python train.py --num_hidden_layers=14 --hidden_size=192 --num_attention_heads=6 --num_key_value_heads=6 --head_dim=32 --intermediate_size=768 --vocab_size=1222 --hidden_act="tanh_gelu" --norm="layernorm" --norm_place="pre" --norm_eps=1e-05 --positions="learned+rope" --rope_theta=100000.0 --rope_fraction=0.5 --qk_norm=false --attn_scale=0.177 --bias="none" --tie_word_embeddings=false --parallel_block=true --init="trunc" --init_std_qkv=0.0356 --init_std_o=0.0442 --init_std_up=0.051 --init_std_down=0.051 --optimizer="soap_variant" --learning_rate=0.00781 --weight_decay=0.0 --lr_head=0.0133 --max_grad_norm=2.0 --warmup_steps=200 --schedule="wsd" --decay_fraction=1.0 --decay_shape="linear" --final_lr_fraction=0.1 --batch_tokens=[16384, 32768, 49152] --max_seq_len=256 --doc_mask=true --train_tokens=157000000 --max_steps=4877 --dataset="wikipedia_en"
Each number is 128 + 24 x the weight over its row's rms, rounded and kept within 0 to 255. Layers, rows and columns count from 0. Numbers have three digits each. The size before them is the row's rms in percent of the matrix's.

# v: layer 6 attention value, 192x192, rms 0.0356, rows 102-138, columns 0-95
# o: layer 6 attention output (transposed), 192x192, rms 0.0444, rows 102-138, columns 0-95
# q: layer 6 attention query, 192x192, rms 0.0356, rows 128-159, columns 0-95
# k: layer 6 attention key, 192x192, rms 0.0356, rows 128-159, columns 0-95
v102 098:103148134127117091137163131112099146104152145141089155156150079101149118126171113173087107125156122115135139090099141113096105104099155121129086118117150116123125136136155128127123133107094122167103140151128094099087148128104112134102170079124124063099114135158102101120097127129117165124
o102 093:092099170109162153111156136136153114128133113142132162175115096131154131144105134139076127136136127065133120143107145139132146112138099116147121149136124105142093136112095109126132144123141112141150091149155133129145121166099162084118135159088125151088135110172126134115115071169102114156
v103 084:160170129184075130119127123142093105101169117098129119140169139122145115158158144096137158109144119189101132153144142076137139098149116120152062111088139133119131140099167127168129118111104108125117108128127140101121118142120113144099172119086161096118097132101147108172079154155102155122
o103 086:162110119107138124095121112114171086113134127126119123111147110120122150084139116119137107117155140135103131135102129091103128158132074170144152125086116177089147128160130100122130098161117061152114109142130078114124085177108115106133139113091107145101135119121196134163111124143108139122
v104 094:137145092151122134119144125090108095096102119113102126123110079117121121122130138093164142147119121116139149117073151126120128135121150133105097109101131090112166143110107178148150090100131099160117152131135156126156109126082111108116121149160145135163073089150097149156174113110145145096
o104 092:093142145115108123151113093131122106144131152132071175102086142136126149070134135120080121149132108147165138136139134123124120149129163123157096151072121139104150117120085148117110130110151077147134111134154113160176148137110096138136125094135129105141121118128097106115147144137130108138
v105 100:123151149109122143124131130092140091119139139132090120112148084123154161114119144136118061119159119121111127107119092147112125140101149130112133139089082116142116106104120174107133106147138105087162122125153115108156098147126168119122120129137102095108129132135113155099090111131117100101
o105 101:082101138093151148150140088128095155160098143143151103141136117089107106108152135112089116130140120106128121143135152128103119146096128137169130126108130110138117120096097174158130108127152144143153154142118161121148142098099110100136178128128146118136107124133076128095154101101138129109
v106 084:145103112118132084143114117144122106108088162118117152152108151114084138123110156119138105113171139165106171129128119126092112122178140173117121095204106126150090146143160083145107109084113129121127135121101124162082115124167115106086160136103157088152182112145129124108095136126091108154
o106 085:148128107125142136139164129102165076118089116159140117149167137112160156114108147118166147138129127154114155133124105128145143137139111102134130118146151153174093168169130109156120099143124138106164114130126112153127155166180124110156128122082174111113155152140167137112126137091087119161
v107 103:133114155131141152136128122133161116126152158166157158092149109139110111111133117170135112157161132111147091148139127195157127138118132116102134140112134138116129117129110169142122184143100074118142116110120129129172139110122143070111130143102119140141134167122155153153140151158125099138
o107 102:137158096157123133135105151128122147146127123147088087122163088156126117136129143113165116134147141122129152118176175179134080168130144125093126110159081067143158142129107155103149141126141130161125135113087177128136116125152115125182081192141134156121118158137123127133147135155171140110
v108 096:124143124121095111153116146115132085146135124145164160120116154114133115111133128116163121179115118089125103156089132148168152120119067143108086153129158100093185097132106122118125087152133139112094146145141160168145152090081133126173122190168112132151128096122084129145123141103121071095
o108 100:136145115126120122123097106117091145121123116125105097094111126142140131142138090162114163159164140153098162170117116126123172117143120140119112148116147147105169115105139107134141113127080103115106152115113183162104121082129090120137124090185129098130143146105093124150118143128167118118
v109 091:137117108157164122150113063135106131106142132104126112111139122173130072111083121155151148136122125115125138082107114112182117090135134099095097132143145130124105160109149114122126158133107146133152148135111148119137121086144140098141191133128145135099094133159126115149137095157120112148
o109 091:133122098147149134096102132112142132083136148076071163121105135152139143106107162118155097141134127119185129143161171116146141139127106094096093118133126130099120114112129087110155127122097110125138125097135122102117120127109154089106118131134108127071149099138105125108149091123150089105
v110 098:147127114134117122144149130136117111150092108079099127117165143124149118170154158174175114147135124159108144141146094130063116108123118107144098149117117097128112125122165106137105101102121123154152152149160106159118145150155163170108117084151126109176137133137084099157093093138122095146
o110 103:122106160144157104192149156129152107117109157132157108132129150128143145124157082145152152105152118105124121122121159132121175109082150147138144182135140153137092142114119107114092107143094146112173127150163067147164164145109155119142153082118187134141168124159127134131157156116124137112
v111 101:137135182111092133152141127134153134145148154150180105132108116115146124129086160129138130097140158150092124104150143162124149181088125091135125151074163157128173156120102121104122089148116163082134147171153111154151137117157151141098134128108078123165181128137119134147106132146111122131
o111 105:150137132106146130132145117167110132163121113156170100134136130125158131115134168117088149118170155108129131124157125125158149134100138151106106140125163120123130132194127171129114138128129160103154156116147156171160151092130115128150148137130144106144124120105102151174143152163117158166
v112 097:111099110065161103120110157153129121123162128104120099146165122112147165108121079138102116168117122133156122114111136089144137143117104138129120191151120146163164109124084100104168146191108059114101107133143142130118119130143129147159107149105080131155148138126135145142161118107109113122
o112 102:176132120121126126122155100134141157107175111124139115144139139106165144115157140161112154199104156136139108150065060118153119101123146124141162085151096138146102154134161146150101138158136119164100139140097180129164118140138150137134144115100097117134108200131074114144139149143135163122
v113 104:167130137132133114112146125112089105153156134149136135083122090137131138132138109085125194129138098094138101125128179118120146158059157150074127118150173121139131147104108140120107147059156170140112136145118143122178180123116144123135112137142143140130131147130123109152141143104122107130
o113 102:109174144147097123099100107156133139120126145109103111138110112123139153165124105129142132154123086112128127126143198132117117110104138128133127150117155139136143112121147143100131140074167133115141093121126172111081133102134133142093124174149129114147073163113123122153132107117139115168
v114 088:128147119106174207113127100132122128146118101112098131138126105097102147117109149097117094140150112152143134080119140101163144117117172100144161190134102109159111151097111171141152179117114128158165128096116149132115101128123087147132136129131128127127105127136137176130122106117130130093
o114 085:114117133094125147159142105115151101131186094109088132127135146125079078096146172136097101138106139161138121156097084081175144169115116096158123130158113124140085128112105149107149091157146117127145145129139110134129151120086146159115152062109124125139075145134114087136122149117124120120
v115 105:086143135138137134136132120134150120116129090145096126159156099075137136127139101149122124146163143143110129118111123116147134112110127084157086155150169143093096062114139131106168146142132138175100109123118116126128091150110086076168096124135083101152139106137115129116152143114138118126
o115 108:117150126147146158129131117120115170113092117134132158127130117127152134133102110179090156152130118150152164125106105078168125129130128115160111118134141153130128121139148153071120107126126141138123139139132132130181123101115118153137117066170144143138117153142133117159146110123131106159
v116 105:111151168083147133115095142184114131167154164176104106152111167130142147108141114109105122154169118118157121127169153121120112139097171117148122168128110125120154095150124168145161145145110153130170150137138122094113131141157116111146164145100160118132133075135130123115167139092129113130
o116 105:139113107134118116122127119136145112129165154152052116125122128105163101116126107128131140163117149125120106117107123092143092118117089065163134107178144173110104142152115157132182117100138184113097153129107133094108121117112120125157133110110116143133113111135142120127112127119113139077
v117 103:136097140133136119075125128141121123161125112122152101125102121120141125131139094106197172139139124144138111142164155127076104158131142125108140131113104107181127194120121137142086130102122087163150099131182092134143141137106136145097114080152149134093126184147154080120151141119078146151
o117 107:110118152127125124098128138171143152146165130149122095139118143115131094105153098103100090115112097109147115120084124142118130187108120142134107121104091112163198125141125148156095126082172095144099144118148104117139117164091134177106112101096082088106148139147148144160133136107106151099
v118 103:141120125143145099090128134122142119148150131131127137163176090146119117100155138118153134151133113117099114135135122134094130154154153130089174140157125146119095186129126149152120107107121135118116080087149138123096128109154162143109134096179109161098096152111183132128181109136113126131
o118 096:127132133136139135135113183150143164115138118139122085141128191123132127091129143043092115128125152115114129151085133124158111126144139133085154129148108096145148126130104101127143143089160144154105114133128161123126105081134161115133161160148098137123125145142137140063153119128160154121
v119 123:103094137117125103083146138149102128118086149113139083158154131076129173130145120122120168126120094165119138145149143099138129138110106161117123130146156139168128148117162068137141136136067110154125126107121120114092137137110113111129141105142122142034112154143139065114165154114125178154
o119 118:107099165132131105099123140108180160136142104123175125123106101134133123146114150177124125125083052149140136106108114124133102140102130119134131090157124160142125118120135125141144157121152076132107110126111138068114122180118127137136111115139083119120115137125182132087118157131084172119
v120 101:155128146132098081111140124123110165103150146129157144160116160140103148123100087137104154125153120129149156131089095139111103161105145148118128110115140100151091114121133075123123133174127096113144139154146149138102127113171180133122101160089129094094158135176155146129170170116127116104
o120 094:132126143139095191100171089101099108128156115146140120165121109158121148156141184151109130141132123139135092127141137104113148124115168145127124090153147173136143164141157141163119104115126099114095167127102124108138139169194103121072124183103112116138108094115112122129196120149118135176
v121 093:139157121093134125134099154137129160137135120123103090123145146104098112121105107114094129117130144143117129060111112072172135084096138100151093102157107144126132137102133094101136120135128131142156087133079133127127100138134135105144110147114143117154121110156109165129150159153169125150
o121 088:137122061115111135123113136103130092130078118131142150158122108141113103142090151171143165185136147122146110083108126113194108124105097100132118114142168137112099105106126166115108139119134151141129100123132116143110118181117103140135150121115152166151114124114119150138106130129102143102
v122 104:094123130126138129125181140168095127181116181132145122141142155102110156122118155152077120137115127152175151163136134092176122154129142135181114128117161136131148159111127079114150133164087128161114116134139083139098105125156108145141086128106142160112129121136115135142162176128121146148
o122 100:168129152126154112125141144116133121151137115105142141117115161117119089118070131184121135173102092129136138117152092093166107125104170144145123105119101166129097119122120118147144144114144128126084138121100141140105105123180138124138137101137087145138161113138098135183114137110067176148
v123 093:159138128112137122113101105125125082143125098098110134128153110096096131133161128122116114172101124103087106142099084133180134154139106095151104100136121085102079152084140115142125127096112113093126108132134109085156144130066126122154155096150097120117100135147138074103077109158105109106
o123 089:108117148133146101111114151144137139107155136159151118122115132114113167093136098116144152162154145075136133126138110123182159156125102152093097097115103114107111158152112132142109125088103124098164149168165140143107124105145142103148155087111143096127156140153151143116142126075156096086
v124 084:078139160163113082086124101115136152095142117167061102131100194134164126138116118125136134109119149123159173166149139144111122129154136161150188134129137138130172135138139143154127071131113109119096097117118114154115104130113051074171127145134153132137135147133144099089104144083118114141
o124 089:107127113145152110127113133152109144103121145111159111137125095120156118123135157101095152117107101127103144129130164142121108108181117116143116107127143115171125136099124162173139147117131131160130142114119114093138060160098113157139097113159122136128154186086164152143137131141084123110
v125 091:168122117132125140165112141079110137104119179153108164155083152130125115119129077099105140164162082115128079162105154159107113093122155104099176193158086082113092139129134130106112095102122114094145129117138138097132134121133120121135129166152146164121095125130145135174148133114106106099
o125 093:129170178142141168160115116145113104083177139087080143110117111154114089116160130080139088139117153141111159128099186111113158099091155140127143138141146150111096167097171136203127114113131130139112156118078151110094133105123108142145124122103139150125125095128152111107184140127127114131
v126 103:153121119113152145124135154124136115156158109117088160135138122107122151096161139121147128135134169131172140151110113118139153139106154120124145156117168104120138139118090165133119150114097144160129099076169171111195154079118113168128113108177106149128108144181092158115164119159123131102
o126 103:162194172114134149158117140142118129105163143093112106166121207126153084149103143129076137113121177103121139108127152103167131142134175109150138151116136123133116131132092117112159147112101151118125146132121159064128122106133169190129155106151156137124126154159095119139170131133123156119
v127 109:091159142135139119141116128130149123163145101137107117134123113145150097175149140140133140107153141132115195143124179179138143144123117088135108138177174149115150120121095166150128126120158119163114146169115093138140128139137140126114106088154153112165156105157121112137138133156115132170
o127 107:140149096180151110104143126151107129157053110122108087069152124134177138130144126101114126149175116117111149124147142106133114160130145111135128119152148112133107182175152137088129146096127160154146130148132077141147152169114150116148105170170151138148145166140129091131101156144085126104
q128 049:150168142127102129116097140142099101109147146111175158138157120141120112143117143105096127104117088159168148188131161139115156130176128113100123137149115131116094121106138132084115119112106129087158131154151117086098118168141111095135172130164124129145085140146175132127164124141113099156
k128 056:132094083091146127156154146117109153130125133161101125117132139124121093129119131111171115132144142082089194096116098111122153124168133176177077111115132137147143104155126093145157127108121127132140110107122118119114130093124166144123171119111095121114082154100189118151115119139144150077
q129 063:098167103141129146119114133109127084146154117140085116116184115154104119174133105117123131093097121144134109175118099119175142117151150170111127129120174114117128146118108113080153139155129124113144122088144145141122139142098125101120114146134077113142144106143167150144138128131117118123
k129 051:150137153132132135092143140189135172132148151109152133136141155155111105133174128117132122140118130168132106108101157105133147123140142105140140125131121192124143144090167127139105104133108113139115162128136116155148143139180074125143134113073065139140163159106091137190077123143070163135
q130 073:125106091124102139091139136105126153118146133098130149097116101101160131114155135164144098152134137097132148118136086148138152112101127102144110100128107102161108128125129171131131127120160118120095169160134065097132099136130133112107099062142155144095096174147106122153095165117109142114
k130 066:127122129096125110121187123099135110144104126110142129127106148110109149153130148128126149120114112096145197157141099163139097102133158131142129119115128101127152127121091121109156121122121088120122099143088170117123123127111149149111176126119081134086087185116159083110113141108146134127
q131 061:116146149151102169139124136172107125117142100133139111114149152134102153122108120127130167090150165097138106176101157114146162163158114142162121150151132116114125103180137127099142111161104112119146123130137142132150105191107133055151144144084101151131147134102182144145128108163111129156
k131 061:113119145131107120146153116119076143102129127128108134147125129144131132153120110133141146159121091121136108109149130119155144135139141114116149129138163118116124201105109088076113157144114127134126104112139140147145162135088135076143132133115153176136123073175132161113129130136110103166
q132 069:147140141157120124107095109143145111093091155129124145168122107169092122146085113099154152144124107156088073136130192117100127185134126120140131134115105157118168120168134078148098119139143122119145109138175151121115085149120098090159141166111136148159148110127168104154138123123112087156
k132 074:168092165109121108128126138137129124122145121166161112153136145154102107132088081131094117149135132098155116115033132133136123118138119089125143139181089111175088133128113126128107138102117159115114116121099124088108140136153116146128131091118159116121122146136131133142088146103141163103
q133 094:119126105110141137114141128112164082174136145096155137102105139146144090141135122143139112126159098150170158144153130131157095098137175097125096128129144173120128134149157096161152072115116110121140160127083108129106133091189109147126172112139143139151107137136107117102146165080145120124
k133 084:096128175120096133120156149100160105149084137117125134126123132119148169126160141158139139142179098142139155144166163139096109111144211165148117132110158119110163151122158154105147136108129091151122144132100127174100131118148142150109181137153096133114074109109151095117122138131135115118
q134 105:127136154139096109127129149125130137154119105127140119145086152090105081107110068111137125118080170112110130110115114108103129154101168077153147123133162098139120094078113147163104156115114148109142133131101122093094129125139105159134151115137059146107141162103123168139122091068143114103
k134 097:078093116105121084091140085089152125144146113128152115119130102068120113134087100104106110128137088068152145117105092114106086121184117100135113091140112106147073117132102128118111123118118121132119098126104089145136144094140165111128095122107116143078114122136137121135143129135100173127
q135 121:137129128111107114099094124141140080116112140133095137122069125109112087118074098094141112150098110143104103092132129098104095132077153100126100116146153108117111091141117124168097104113116131095120125125102119106087106104156088103118136114142094138125079107119128146114110100102112076118
k135 102:142147169118145138179144181183151103120110152127138113158121136181102142101121106158143158151103152149092158122133136153113192096117144174144155149154105112133140134111134151179137159111127141133116179119119161134090145128156088183153167100134135133132128136075127131142097136115142115136
q136 135:177110172143130114122064089169115121087117119076142127118111127076145137124147149090138160105086156120138146111080089115146099173135144128119100129134141170109160080152153137089125156095095126115128154124133137142103147161123129087092137098107138123137115123145137124145126149119100101145
k136 130:134120152150127141111093131103131146141107137141129160142132142144160157146150119088173128155107126113124106087149136111129119217167123093123106140121140170112181091143119166098116134173114099076120095143125115137056114123139129123104133117134137141139113104126093122162114130101111129126
q137 134:109112092136144113146116140093141123138157075137140111140141122127101125151142111110089130134159121117148105112126148111100147079142089188121122128137161169136116129121147103139143131125105111146153163148112146106106158118113144098116118155165138135126097153144132108106095178125092152111
k137 125:138128126125154158085123121089146152130134132119121117079101135139118164111157133099115179131137122066130078116098127109116122136109101153129120136126106146111107138108096132097158126116105117138125122138089074146085154084110117113137121107128133147143078162146133129120098105135116104101
q138 133:202107089116119105121080137127118123130138192127103107151092150147118129129141149149079124137149097096124113107128143141119154135139100132117127106108103127125114133086140156090106107131122132143149078102130128171110147146124168129107092144098116122144116152118116087146124074114154088139
k138 134:165154086117158106137149091179153127124156155120119141145111120123152081108140133122162115158094120126155140129164137156140128151130121101113151121152134147162129122115157152122119128164140172156135108152114184130146159104106160130157114154097153111165128131125154133134126158154139164147
q139 140:114146151164115119143131189082085121132104143127119170117142166132116066128124132113133121163121097146130170138166128097109111152155111132151120131158137150134164138166101140138107146151132112116134126121199154108098133155077129141114124131095141126144143136154141144134144109131083142148
k139 132:158095106124183143098087106130143100081099134088113117148105101143130077113124121127134122132124111131125123114122074079124103148125130118133101118108172116094106145152111149117108129126130096143144133108127098179117160153116115120126121150172127078094132141100155167095136118153127146151
q140 140:144101137165114133078120156110079135128145134091119159125123130131099128110173098121098102103138129121107152172140118104104137133136111090112104088125135164151097138156054113097155126136137139150148060143121119106107128085136118147135150154152109091158134065091148151164144164142123097122
k140 128:167137134127110146133175157119116147107143116105135107104123111107083113129109096109119129113080135121139143156119140140108122136200165138088109109139126163142116092141104160145159151149130113112094108129130094112127134079109065110120127124173125119148161112119116115086150117135120077146
q141 146:140108098092082161143090132134154167135149130138151177094124147116112109125104118135109129128104080150129099114115100086125126124179155127152136142120129117127124135107088134094171107130143140157093137158119132092118106148118194117134134110144128073134119129145114133107153137169091126136
k141 136:116129140141081106106136102164103076169129099120119128135141118100123127149120125134149170110157160093113108113157102089147136160149135123126158160138104152126138169070127126137151138114151080141092127104088149094144120132155174107141142165118157136125122102160113119118090113135104131136
q142 140:090111186122157121106144171172142156130149174141141127125120105097121127170143137149157126128153163145165116120153144112158121119131134127129118111140140127141120157135137095095072132140153139106109119134130113112108095144111070136116093148103134125106116128099079141106105103145123131104
k142 130:068144152129191136117122126126118114103117126100186144146120110112149158125137149156128174115134131115155091132110154101114112098166131146122107116133110095083142149120129131130117109090120116109165114156127153089101146131146102113098116169088138151176134141130116106157169161147132160127
q143 144:126133117134096141103101115138122169169092106136079151155117140107182115117138132119157104112166114165115108157151118158138118105151125101121145092148097137120136128128118129118124151149081155134095134160113121126142121142046178132156120108115110122136102081093158143128125167129135171139
k143 132:128124149099158093115158172157138145116109146123143094121124108155175136124114126121125143096165086142143149177144128161163155113148124109138123161134103108131171128114117109148121164129173147096138147090154140142121090138063177132138104161162144148122171121148124130103117145136140130083
q144 143:136142128124133139132167162090116150123122121099118102113087078125098150135116077106155141112120095097114140134092120109183095114108113137133121148152127169136162094148127145139078107168173151134115122099136142085139094143154133148137146145092080143174122140141127135087096143102114098156
k144 135:099116107111100073116120098152100148160131119101147138149137087122145137153110122128134109127118108107144136110085146118112115102104143127118123154123101149111120112132136154126121122165149125110137105089123091091154173145133123095108095128158106100105095124132121159141105134122119139139
q145 141:181069147135147160118123108184121152127143095133156114132089138104119102128128111175109137121136118124122105098125101126129135102114147139122114166176176149149119090127138170178147126096095162122117119138158113140107104132140096135174147109153119141127169154123140177149119124146142158112
k145 140:102112116096091114117090140153160160132093084104114151107103106106090113107206140151127136113094145086100119129177132122131158104071156109137122127138087087120122096120113128132115093104104096129114132096084131116134090132081118096092145129078093134126117124132159119130086105107131125138
q146 139:173121145114080128143147125140107105122142160167116111112117115133168114142126131102129105131137109158140131059141115132120185185135161124125154084129192145114121129121152138057163142144113139123127128142138152141154138123155130097160150152117132128160126123108103132095121077109170155120
k146 132:130103130095110145149117076126108106128146126134126130135092104138114114052147111102120073161122121129092114125134076092080141133144092095125177160115171129108164135098127112126113115118133155130107114109114095137126085132146127083093124171117145109136131098133091095118115089137149123141
q147 139:118077114132185114092125135110127129128099119116110131121149151128129145111141141127146173132150111122156124117109145117174151117133082105148123092099153102135128157128163146096155113083167079090068120094106104156136094137116102107151104137114156072130139143079138126117120110137129103092
k147 125:120144103130114137103129082125156114146102121131163097166158129118152133095151096101133105139160125143151144130102122129148118103162104124134107091114145148143139130154115133161116108125124103157123147157145113139155117161113133118140085078101130136138143133122147101190111123134130146114
q148 143:136122110097116122089194154109113144120080126100145108146088094160123135115132108131127109120106183115142093174115099108071151111102146156144137153113122187116109114164115103079117147136153110179111198136111130148107159139123132109115125146131134132112128125134129129131114101120136127085
k148 132:115126173131148154143157134149146147092104149113165134071147126136119150075140134136150131148123136143151155142095090160131152137071179155140112093131122173120118129146128149109129094171149141117126135115132110112122158085141098139111126144124152129132122121158177106145142140162130152124
q149 152:109136148160140131107144169122104113164153132108147167143130172145116125121155117131109126109111184130114124115144072148131145154097132158139128105135138094170096095146158132169132090138067139147105127101129138120141115173134136168129102122127144113135131102092103084180129135112118093132
k149 138:099140116121137139074155160165133127127113150087160174154151146162141133149123093149141120076143156127090125141093178174111143089099127138136099124152158140161140122125145130122171113141066132117120128116112092125144087129141133142094103124148118144147119143120127132150165068092142115140
q150 139:110119146113138098149184072119100171091124119094102129130134140132109146096137088105182147123147165133141099117139185111128135148120116117127138119133112120108148115090147134145103084126120141095153116139194142155110117130107080100134157185130116165113100124171107104130101145143133158149
k150 132:134142130094131149167113136147120182109121162149123108157128117109120146176126144128125138103134136105131161141156202156119157124085119141102142164149097126111126109121112128144129137137121117176179139166164153173130110110143077096116171149138156133129111101151129087130132107147169126148
q151 142:143122128139147084172113134095104123095138142135121113178068105183123140151155169137130112130120123118159112122083158135125116127119145165167147148102091152096154125147109063125155142133138170116147166149154124070119118113120143110131107090147152093130126141119142145135124150176127112139
k151 128:136135101082135065130153082111084100144124050104156103099178144138132094088095106103121113146126120109132106117159138141129142128090123145146126101155122131119104138142099129181127114119147117140115122138119117112106117118129112135066150186123101159136108110117136150127122136143112133135
q152 138:112105118103173164106181103127140143107118115122138163119146127122125131132119113077122132073134103129127115072097094136119157122131129134106118117119162134145173136151153117114156141131167106123144156104118158118138117160181125142191159153149141133094131141176097145119103145117139143106
k152 128:149126152131107163161158152124130158108133111124149111098145156102121137119133164098188154106097123127156126081137159123120138118113147113175161112137077106171074117106126126121114144117129094138117143131139097135136118148190134139157150109116120120163152141094125117114125131145141127117
q153 153:138183143177095090144119096116140147130149112155096067160097120128112123119134137143099130129141135111153106108166124143115138137121152114119120148160108134171142103128125124130132125120184131146117120102138159115129099165091146129124131129111117125106104127102114080118142151136139135147
k153 140:112117156092110119117121085129159137120123154105165119122131170121126115099088153138141106082135095119156112141082173096110147081091125137110054124135150156172148138124126152115141111137198117164126149115121159109129140152099154140140147171156108089112077172200096146139138110127137099133
q154 141:120158074160138133152127125087142113148132141182122116106103155133139170117153113112153123073142127105131191133140126113115078116121130123117142143127125119132141106122137121140143166098127128156106127097104112115134098166119138114102076121135152107140094168122114105118140107153146139112
k154 134:127140168127087101140154074136131131092089097121125143112113164139166148087139103105139128122107107083138136162144113108106093106117181132121171149111181117141135140114113115162152137154115123134142131148118121101142148141126104101163156122125126133132137144159134142144129159123135115123
q155 150:161121120110120094126099159142178151125080127127121099157151098106130105102112133150128109106119146100110142110128125116081108106142118114132129083122112109062138122146101134128167153165144136107166126154110131134108117147100112107142126132079144169124129104110108084153156132173153124121
k155 136:114129092139122127155122129130143144170157131136098143109123100112135094079108135092111143118165161113109134122141134160113155150140176117115109115135117132137149090116134138115151133125165137167132093132123155117133125128151100157178099147152144130129090083114157068092132162132111132103
q156 150:089097102157113114127173093138079148126136118119147091119140092139120075116098175156093104116138144136107130094087123111119140121126123161124111171127138114114131148150129088094162087140164123096105087150137079141180126115113114109141124124110125125099114151109132120104106088115085134120
k156 139:103122117138156134124122131119133158165127149178148122115147115120103161136162148165127159112121147168128124107145102127103118132117131167140160127138170076118110153185121164176120130114123132147091128126148116133204146155150133162095139183115124144128145102172135136134168140121149112155
q157 138:124124149093137129076148111166122084117145156126174128093137096119145143144185151139145158112126132110151134080134109166138074117162109105121138202121133121164164165122113143141100128124132148134135118142086132119088090148097132127161108123138168109134146098140130118118128142142145072130
k157 123:089131151166139109156130169117159097136096140127107138115165103098080147131111140125166138127086159117174092098168155121115056094137122129107124113123125127163201160118137134094136117108110146142159158143126152141149137132123141119184150133132169093115140139110138123124118123146140126136
q158 138:168141132105147118107130154156179153163144111131096118188125182096131114145144157132165134103129128145144142140104131135175154146118128141096156134185141154154125133111136151144129122121144124139154123134132126151153123124134146142119143160144160141136108150113142125159107155108115094167
k158 129:115174108107122141086101123103160117087135123117114147107143140159126125110117099130160122114097130120153108140125106132136140120113091109116103136117109091107149132099143106151110100142113089135120124164124121135095143131120130146126134113118159098074142136124056108095131105087139116107
q159 142:143102129130158106147131107146162170161101148170123194192114125149137114087137082151136139166133094170133127127159135128117146120133092115127149131082123123119114140123147118144162139161139119151124130134102095104102112146140137110151129104115120146131096136169111126131145141122111117149
k159 128:146144123135137144093115107139093141136137131133128118135101126116104121100029096126104113056098101180159133129183142115152090107115102120095144089108121100133124088153124128143109134091151110119095144116141104098087115130101105134129121118135140161120097109143136120154077108113127102065
v128 126:151136089117144171131135144156129130136144113148114183116134145104124125083168114131123165169123145112172143141110130135191125088135125105137117122128154096161135163117151104126130117158122117142176140142152088118100113082125141121102132133166112110133084108112142093151135121120122116116
o128 128:130146143189161114109125085126132095127149130091123138151104111113120124171095148176119135125147130157070140122162125124070139158120136105138153101114122140077120115141081114100125130143167130125138135076114114129162139129119139140123129104129136071121128100177141178119123119137138089098
v129 116:142089125065095137075132146117124123145105107153115182121130114151145168175122119169101103125109143112129134172114127107144116182124116109148131096167115097145112117108112128159122130118137122161160139120104107154112143139105125115136091177106160130162133130131124138177130142146108127105
o129 114:077114082147122149151113128123112115125168124095161086141145113117150111096145128131170128132125111135120098083151109126152142126181169142117143139116148122119130109125136124121112108117113162127119150118138143109083165138130115125137144108158071087138140085122130170087115084154109118131
v130 113:123093140093154129106125127109145114146108123116117154089115083116122153061074143158115110137117131097109140102131150174108096140131118161131120128129171114098125124113180100189161093143121141105162115081147146102120129141107100107123133118077103116100131134161114132145168130099121159146
o130 112:133112136132091157127116125157065107121125118142125128099128131096127111172140149110139156094129100156132082155092137143152137110165096107097114130094077137105132105149190120080128125165129143147104117093079133129140164118150123159115149158130114126138149156182166107125144132144113100087
v131 122:138133171143146094127117136118132114122087106125119107115112143134132131133150141128115115090123128107130112096160166094174134113091108110134146123171173106158090079153128168074135105123119149119122145130119171116122162119097141123095086091127134096140157129110100126054135144151083141122
o131 120:129115129107143133120117117112136091145142138120139111178112137117121123172112143111169109129109171148094108173107118137109136155157106127146122093145127152181103111067130174149150150118145145120150161151161078136111100142155115111142085128163104169157088092117128155164133116128091121121
v132 120:118158107123122136140144098099102094129147141146128114158144116099136169106141120121106082108111147120151171143139104147101134117103122140154087172128100117105125113111124109133126147090079179155095134116089142179112115107089126152085113151098088126110124167126149141150146165121130126153
o132 121:150110121126096139158156128114194099100143135135098131113129141132116117118111132102131215141138151132146136125132136134095156139155118131120081109141166094094136086161105115117143128089157092128068111082162124081152105155187119093128138132124145119133105135133135098137166146099100110129
v133 121:112172136108120154123093129131152139128130162121138082105159118151138089145156114112102149183115132135139159071155126128100146154131115106146088127111153122150103134129140128152140130134137160108131111091131143098171135143095090124102166145095091115132132171099080140106139128119106153073
o133 122:118113127150088147153188118092089121129107142123123152122125081091156163053136145143161150096127119126039116131141134114115102151147140144106144109116118159107116087133110141144175145118145139099148165122154108135082109118141181137130100129160172194073132135146133157139107132115134141160
v134 118:106134119133146144126122133162127139112155096114182092122106143150166136129127136127106130140083112154135090140121176162116114102164166109119130129141138113147077127092069131157108116171145127131130122112118118166131162146139080176165129122146179127117130127095131100155114121137121162197
o134 115:112159134129140142150137172103111101111156131121122143120131124125126106126138115174114132130177117122072147106140129142178146160096132111137098130119102141192196152136129151081168113174142140139116114126159131134122146140101171187131127118084147126130121140098114151118122132106165100133
v135 121:114149187094177114141123074166091134131135127167120147095139157120099133144135120143131149135115150101123147113117113122148113166161110091094113121157139142140133095141076134113085121146139126108115152125121158149141101116158135160116137176138159154082136144137099129125131143133149145122
o135 121:125128126132121091112133124120143137108135102140120116131122170080101074118146145156075145124152125139143088123153109151185143082122142140132143133115159114099152125122142170111176117123120089141137150097132116141126154125112113068147131138112087176163119126101116136122130137162108120168
v136 117:142162161143131122150158107106147110149117147123078126122104124169130144150126150174121098152159114141138161113074133149119112116110100179150163128079125116119121140105121128143094156141130102138089068122130153111111139107124135132163123146090142147143110113108117157106167147140124099126
o136 119:154115101131114166160083124158114108089156139118138127173106128095134118087145152120120108130155124148145132123150138119110136112107105126141110103181109092123109130109097157153163132129191143129141105117124116100148100148147159105170136106179145117077158125092114106125103106153125134079
v137 120:152138110124145129153098129085119131137104111115122095127092156122135108137135137154086112119157131105128146147139139134139128131152126161111101163100215162116139160119140145141127069160127130103088125110110130114174142132103103132154085107094143132126134126148139081137150114113156121104
o137 123:111106162149137186164106100179131120100160127118157156138110121143120135159107097116141140129098086124119098125103129169146150178111137117113112139166094109123086150133096135180157184136144130155132114129107154104114137100130102077089128146148121105154113147129110138128160120095147171145
v138 120:093127130176158152120087132110098142160112102114095129109100102110138128099097080119164156152160159125185142138114155090079118092169138160126149161145122116117119126148149136137091149168137145132150115130125075095146115116121154164149151134128137069143095099106101089112107078128116154105
o138 120:139153123096165133149127086089118116130135151119102097112156136172131108152147171160095102097142090129133125111148096134128145146069148105096122106169139145141147176079121098133116128144107155108113125119134142130128140121151112081127123076128124135169114147140142155181133097158139110144